Part of a small language model's weights.
Size: width 384, 6 heads of 64, MLP 1536 SwiGLU, vocabulary 31717, 43.3M parameters.
Training: a variant of SOAP for these matrices, 282M tokens.
Each number is 128 + 24 x the weight over its row's rms, rounded and kept within 0 to 255. Layers, rows and columns count from 0. Numbers have three digits each. The size before them is the row's rms in percent of the matrix's.

# layer 4 MLP down (transposed), 1536x384, rms 0.115, rows 233-249, columns 128-255
100:111116119106130088134159129145160099146112129135126158137157107161093101173134153098135196152153148126129107129167121135143131148138113111105126108138117065153116135125150127116131158152097147122108143132084134143128146107147144170150096147116084154144125122143120168089176108125139174109130123145118127137109125162136111127193140135099137146108107141095126129122184136100130133122131
095:138080098147110147126125116150055129169140127127133083145126150146142169118119117140129122127109155124093131140090127129099152142136143120110166140139103157101101143114129161161144147114121117111126128129169099133119113123148095123097120118144121150161125154116110144140162109150139115157132091116124151127130115135190111135121144136148134120132158122082136128129137125144159094112117
099:141143083123151116127139065148113153155111125152144125147134088122161145144179135127111114127136121123111088085130121130129127171098114102184115107120143142111114127176080091117128107147139118104101107154144122128118153126148150138166153123129085103136160147125170183138111155139116134157126158169149106126162127065133161087124137137145137154125110127097119097135130159115098160122125
100:160148118142129085123150125163146131097133124160120129129146156140130150125142151120158162119140161100139133178175107151170161136093142163091130135112155174117145125141111160173109169132116133141168154132125097150144096096139158137124095134112145130117127097113123105136148137124132157111130093134134123100112168126131163092130180183106175129144085159136104149177139119097125088159150
109:110098071128141155136116134143114109168144131151132140174147175135158121182127131153105180125106178160133163155087141135134113079141150090139098114093084108127159111170136129127130126108085153119156145167119140116134132146165130133153162145092122134171130116134104125120162147117122177107107124137157121161122151135140099133148113144144119127174160138176113079097129141111136096134103
095:105109145130144106138123102151147094110131146094119137139141145124105096149090099116102127142131130123128121122110171147087121110137129142156156159105113133129111114111177134153160132157145107169093155157140149102100149134096109089144136098153144136133139122101135123161179110146070117089128114077114123165130070142114110150115163119136112131120134154120154130113112127152108111137119
100:149130175131123141128120141156082114137111092154102154152151112122147119093118147110114112125102130168145127147128184106121133110108143118182099165115161137173134067133165115117122130095150174155094118163163085166125114113137147082132138135155154136160119143165149156170151152156111121128129125133078178139074144106140119152132082129099147141113132134184152105103115115133140136124144
103:116122148126101135129143123096117155125134183138158160153119103122127101146121140151149129128157100127092136111140154155139084127150134139134087150137180149158125164081159163132133168131125127123077127116142112130179120121160116164138163078136135134124163140157129149092116162110116106120116115131133059136135122141169081139100118150091153135113096124113137160136133119111157154130121
104:127139136151172110123154133152135126159159160084156170135155114120156132132136148117138082126124130154090132137071131156187176124126104109095117082125164106084121105164113130090148100165120095135185145114088105141154100128139162146119074133158138110159111146128141168107130137137157116108112141076106132193146129139170118103123112099140104115152166132146065118137146137143111126139119
099:108094126069143143103130117174115117134142070121133124144126110142115117159104130095097141102103134139097145108111127140146128127149134139112097100094119073113090115145112149112145111117105133131138100075137104090098084122111156165106111108154103183098131160158123136140117170140143135150120118123144091124125117123075153120144168132137098146101109114090143142123127146139112129138117
103:122128113075107092120149111126133154137175126128129168157132143107155111160125149125133125141170144151113149123089136113087135116157152119111134089123130099130147132160087128139091136099169104155132082124121145103098128095124161173119114119167077109116146123153138133146107138103118131119119121136145108093126146118110140107094144144092103119138134127110118084152093092118153135167104
103:102113093142108113140071149129157118116137174155122102134108090098114144115135153133143148150095128126120101108133114113153057119130123172123188103091135129138142098070146087119129170166129135165087160095167124121147171164115145107124119071131122091111168092104086129150120119158088150108137108143135148102101137167136106149123116142120141080191163161151124119139108125107143120133154
099:137141074129124141129145086108096122130074160110141172135150122122125128152161099130136107153113159138126121119127134122113090120147091141133115100101149130143104092135128126093123139133135129158158096148094137115122094145147157138155162120169153119086157138131127174087116091135129099158148120168197110171139163080128164136155109170113169108144073123113106116105096122122098103128164
121:176115137134133150142117099122125094142144071151146166131132134122153109067118158094142113127091149136101151076118128134105112145090167122156112133134155160072156117117109152126131131182134113139126143155074151129112083133108142147157158124120116119118084090179114140105158181126141099109153124141108107139124152133120103166149155100124168142129110100141140122113133122108074119141079
101:167137146104187102141123115119136138148114143168116127106137131098096133153138177102127129129118133125133116136104134118107125124106179118133136157171091131162145091136120123125127154115102130153144092161141151153104125156152166134134128088116162139150128089113140117106089124076089160147159119117140127116134129167151109117122131113114137185073150187166171114091162162130115135118138
106:163166164148162158161154163137104165109111126155119156149109130122080114113138146104148125123132099106121124096140157150119113127160155119120134136158109135114146114107145136157075135129110135137081157111117139181125164139124127135122113128141107078127160140133128120073172135100109134108132119131112103124128131115105146149141149119128098124128117129107142137067130171153140143129119
098:094128121105134140138118126133151152153115177140110102188149139100105114156133118146136082113117110088114178137122116132136138149122104108134122120104097142146106123112126088128106098115146143148136108149132151125111129107119169125173111127144102083122111122090074149127141122143162141129138151089119137162115130144146157131087139138121151103186149125073122102145099070141136151136149
# layer 4 MLP gate, 1536x384, rms 0.117, rows 234-250, columns 128-255
092:175126137128130154128126131131063153136153154156119183129139131114112114115139100127195160163127146148108121175094166167150086133145139118129127151119115113169126119167162098149114143153146130120081165147139094139139116133129149136110118113143156158111123103142170100114092149132114114148140138134132102132145147136190105123140181063148163148106147144102156139109186145119155107105142
100:161151119121128148116108144112099136138132094124156107125211099124136136162172153179157141101101112079135101099116165123152165162080112135145122112104135139144123133150095132123124079120111116101092115142124139085126168102135092184125119125136111116151158102135136139119158156181120159141112178130147135103170142133111137101119111165108143148120117139133137106159128174131141159134163
096:152148120153121057096175109138136159167164183116157165105139137187141147111143122121156166105142084129116151157118154090136137112143135151142160114162133152090163079148153123130100143105130146107163140122104143172104095136179136135145112117100117132086165121110118142177101157156108120117109082159100109117145162163101143119104144115076181091144116113116114120169127062104125133166137
109:139153088096122139153121111111140168143186110146130117134137129139165117113157115108168121159138105105100130139113139135100154195110133113127093137111186133124121172112159146120116101117137132098139124108118131117117135148146132131095149156100054138148137122128114073124132131100144111156156113107118124142141124117144132086087126118110072093138129118151111134110137139143160169134127
099:125134143129083154134135133079128132141143148146123148138130082152153135114172127141093156116186095130160113117115140113098141141149103119091109147098155116133099137153136157139122125096155137132154139097097125123132128221164119149121107111126136131113114116147119145117169067152144100142123107153125146162103104115152160129107117092142138119121132117142157086162136095138097139113091
100:128167137130151099145145099073090141155121133135095127163117067135131173119116119141107173115160139113126066147151138084134192221123099104117122127168127151126153179103119128151093168134157123140149117115128101182127187123121125150143144176145126138131107134121170139116101094153130111147134142136129115138137157098109118117094153153127108141129141107136119114120110103112131171137132
099:157121148131128145125145109099152082133144143125135163139101114178091133129117131101144165107167150113119108126134191120115090138104125131123107095184123136104109085117120142154125165129105131123100143119117099143136089164139136143142146091114160124151123147135092106113146096117158188131089131138140112119110116073090162122131143161117102109139130154153143110204142112157094127109108
098:085133123156108135136109117128136084142167134090168163155121080149126100148111138088118115099082171094131100148115131122123112129126104125129162149132141135100119125109126139142101133120106123103142128130058131130113118130107163119146145116132120124134119076121076156149101090141122167160142111113126129180111147134127057142111114131112200113106126110094122120131105107137134112111160
097:099146199164169114148138111122130139171138107129135105138132146095143158132168125112111166124158169132149143162142158150107118075143125138132137146167087148117075113123148116106133123121127135140117104173122084138098149093132180097093128159105089164083125150092107131139112061124110147129131122107146090151143087168114112143109174151153142108101123147119131122098124120143148154100112
107:104131158137112121125131139149093110129105113143154131095147096128114061130164133111146121153149123079164096130141150151146141123135130145186164158137109170118101087107120164114117140138091137110115184121128143104175131148152124145091103136132149103092106168138110149143126133099118141130150134136124133088163146111136132137105122094168108175140126171123146123127145184144157139124110
102:139148131092157129115128142126175123174103146143151102073134132121129112116092167136154090125164151120149097117157104125151116099150123150130149108109131139120116113125139082135116134124144152135137129112135124105166109125120114133131137113089102110117108141079117139147083095129144176155178104083173096102117116102107150158096100133175142112205103122124095116136157142150087113130112
101:116097115138085114146085156110100152158108102108148125158133101163127160109146163094164107143081121133159129112120086156150162134099176119110157093120108160117096099117124118088159142118152130095151132108145126152163109132116143125097106177125104123106187145127129114155114149085144143122146122149104172127123107119102124135090158132143081125115076112113126108113116087134130101136119
115:140135108108165107112129128121144094127174115119136115109128140082113152116144150099141115140116107171145108107150118124088117139167150116130106119149145158139104132123130088111125114169098086116125128117081127120138094174101141168144136124115129129126145130169123110111163123131153138122148142093128127148141076130070128113134101072145176141139123122136111100149094123103121098158114
101:169089152164150170111148127120115139137112163083110141105110094106150116156103151125057139121112108122140126171166108115095149137125167139152130133119104158096151136151138130109132130132100073114132142092115108132136104135109095123118144140164134104117135105129124135083124124135093129132115151119139102101129148140137136140116132121151153135122093088088123136144167140145112128145078
103:154108146122171110104148188122130162116105100148120104124139166120088118101153108171122108147153148129137143156137110150122168116129111145087119099118102142140133100091119109155157176100178177083164114102143081167137131141143159176127110160162179148168165176125134093089161128137150176078141135129095090135109104125133110136113141146105115112127136143143110094106142130148139104153129
101:101131139122154158122131119158133140152095106134152150111166129119158111156098110151114112165129146110089114138099168112118139170111118100101096107135123083123120114131127150112149120102101120126107109103143140157163092128134119097145113136115131081147142179102159124104078106121110146142104094124140133141128111159144166112162161178106125176113133105086112073097105113112132142075139
101:082152111078146150128099125134156099139079115109156136130117119120140130136108130136105126175092090102120166113153156145139118144094094133136087114115127143096091152106130179147142123078109101100116138128148147134132130167168118139114159128133106096130156158130149120145128135156149154100132171100125141070115128128145146121127091107145074126134151126139161142140127138099127119112137
# layer 4 MLP up, 1536x384, rms 0.123, rows 234-250, columns 128-255
094:104132112123120124147093099087154110117101107090136113092070131152126109162110119114085136142125141147138141144146145127145091136137123129116091131138144151116131123116125179151117076098113138151136133102137121110107127125136103123169162157153129113076082142130111161124122141123103114102105191096101130102128117110071138185173105172131131156120055104177132111121108122130112150109144
094:115082160149094129121135126110113157103097141129105146139110133106106145068133129094158129107134117149130127153132129089125112103160125119110171133095092126184155086139141146129144155137168143149117091102110126096116138188146100124181159112120165122123101123121133115146111126155144108104117138071115136122131121140134070152142138096113120107131166150133113124137115166139143156154141
099:101128133103154137126137082116131169156133136132151127117124133138073132126102133164119092130107142106144136151127152163110076139107136071110125129166126098136141111146123090105124153118129136136114112124108145146126115105120094105136134130140159154130160187118143136126085171138143136125114146130121153146114132089136114123158142110110096116138114123113168140106123117168127185117153
112:144102145137165128123117138142160121045149127120064087153142163161094130093143103127110130130121140119095128105128131129123086146148129112112112163154099113140108091109119127096115120142093151130141121141147126143110124137104127122133133114123127152102097128104095142153125116109091105098127128157142131140142145153131128151158119097123162135111125124123109127147115139112123092170148
098:140129139119095121136132129140143146127126098134107108133103161164134160099094114133113134143098152132134125128189123125176135099095110137144135122113117171080134131114117162134092141100125178133125103123067119143154111099147175129148123130135118134157125110163131133146097138103136120149114170163094165151147152130179084110149124164077153156147104110126095160132155145155133127171134
096:116152137134130139125122117111154144141112148108095112128104151118097143146104133163153155159121142114118114114107077120155129155095091129144140133141111130066139161144109138150104152164146090100122094137109149137078144149105079164128105119129068126141131122131121098082109090139139136092134134151153100166155161122155091171136150160108141123114143142111134151117107133111130134141109
103:155124153152155150109150156161113134147129089083094151090169167080154132132152095114166103134123091109135122128125092086131141123126123135097120138157121113115128123142128114138113111110110089116149137125120125173118157080104132136108076150143142149156111123138138153118089134126129151142115141086135158165112089093098150142099192071144120142148165170088126116092138163141087135147154
102:123157150120134110127145130100130133108127106143072098113140153114091107139157139108101134160105127148134100132122124115131126133139151145185114096154172155175118115107151118132167109112118137122108122157129163091123083116130089110127142151117151120107151178142121125124097097120124145093108111145157102129109157115100152132122148118100147130101100127099148130154128129100112160095132
102:106158111186128074179130164186131159112069143109162095136085116150156168153141157131156091124116125129126121112132141098111148119111116178124133105116106152083128099086109117118161118127138124134115108129121134144159159100163122142110125111109153088166115138117148128096151117140094126133092134142105161134124109100104119112130128104149130084097100116154147153154136106106133154093122
103:109139136135127143118105138103091135133109164118112119134121084146081113109073127191162133118128143158145155112131132122091132075169135136043109117100143117186112112142132097146137131140143126112140133116148101127106112104104178107138120170137095145147145160140133130121101101154121135159152103132114144136113174143118111171162110184095196103110149147142133137135103136146117134136118
110:119121130153155133147145150109173131156149125113053132091128123157103120134083122108107110123126126089146112103150106136096154129153142114094131086170126148097160141151137097123137125149115159119102131178069134102123134113133138149147133140118125087134147127118130141108086157169123163109150093084163126114145107104127116146136162130142151116128100119114071102123145112158106101118150
097:189137130126142136136159114144180146111159098119145086117078164094112125124093112113114174130155124146153154123091145151129118148128145129161135118166136157113119157131127139168125097127161128125091136088146163179116151132165124138108139096119153109168091129134143095152100136149081138083135151103116134162093112166127100093142130093171101131085145149159157126156159117103123156105134
125:100131129104136133113118176120114135104113132093078138159128112153140128134212136125132151124176107081157156130103133148107106145161093129124170096132144124134144113109157099120111164147147115162106168138152121150113139138128137148153115129152085156144137142130136099137118137119116125143113116182116163114168151125138067139098118152118128139122094135097122150125149119156130155155136
108:088137116118146113131142097122106133110154076120149145129137151115131165099101148110166126126123141133098137104065138117169138096168114094145133155077100101121113113137135123166162091123180153112106215067112100162127100107102132142136112109132158108121158122121096117153113135145113163058144180078138176112083108118127104144132152149156137101140148130124131104132126173100127122106142
104:136149148124109105109097136148175120115192153108130165124168131116133127169148146155132132116112130113159117107146123122117112156088091149162135112120152148115102166148095056098142154119100128120160094142097117095158110144114127098088146153106199087101111124103121102102119105176148161095155126149109142115119129132111109111131093174141160134127122161161110128151149086119134141141155
092:160152166125130097131126135129165103119173094152125126137121149160100094130122111105112118109170153155155123156124167158144105152115082134156136120151125178117100136092122136127137140103144113117103168139114084097128105151108129130103148131151137158133107142160101123109125101140135154098145152119120141112086135153081119151122155118133144103110120111128137130093197176106144079117112
103:126099137065140122127091081097140107122115118146135116119082174141112115142114095121113114147089084128126139136089135147080143113140113126090106117130143141138110143156077109123089093127108167103076137067136110115149115173118140108143126117144123108154134150074179145125091129156156159125074159101106127096136133099076133127105131111170115143117116120114159119142105108146101108123108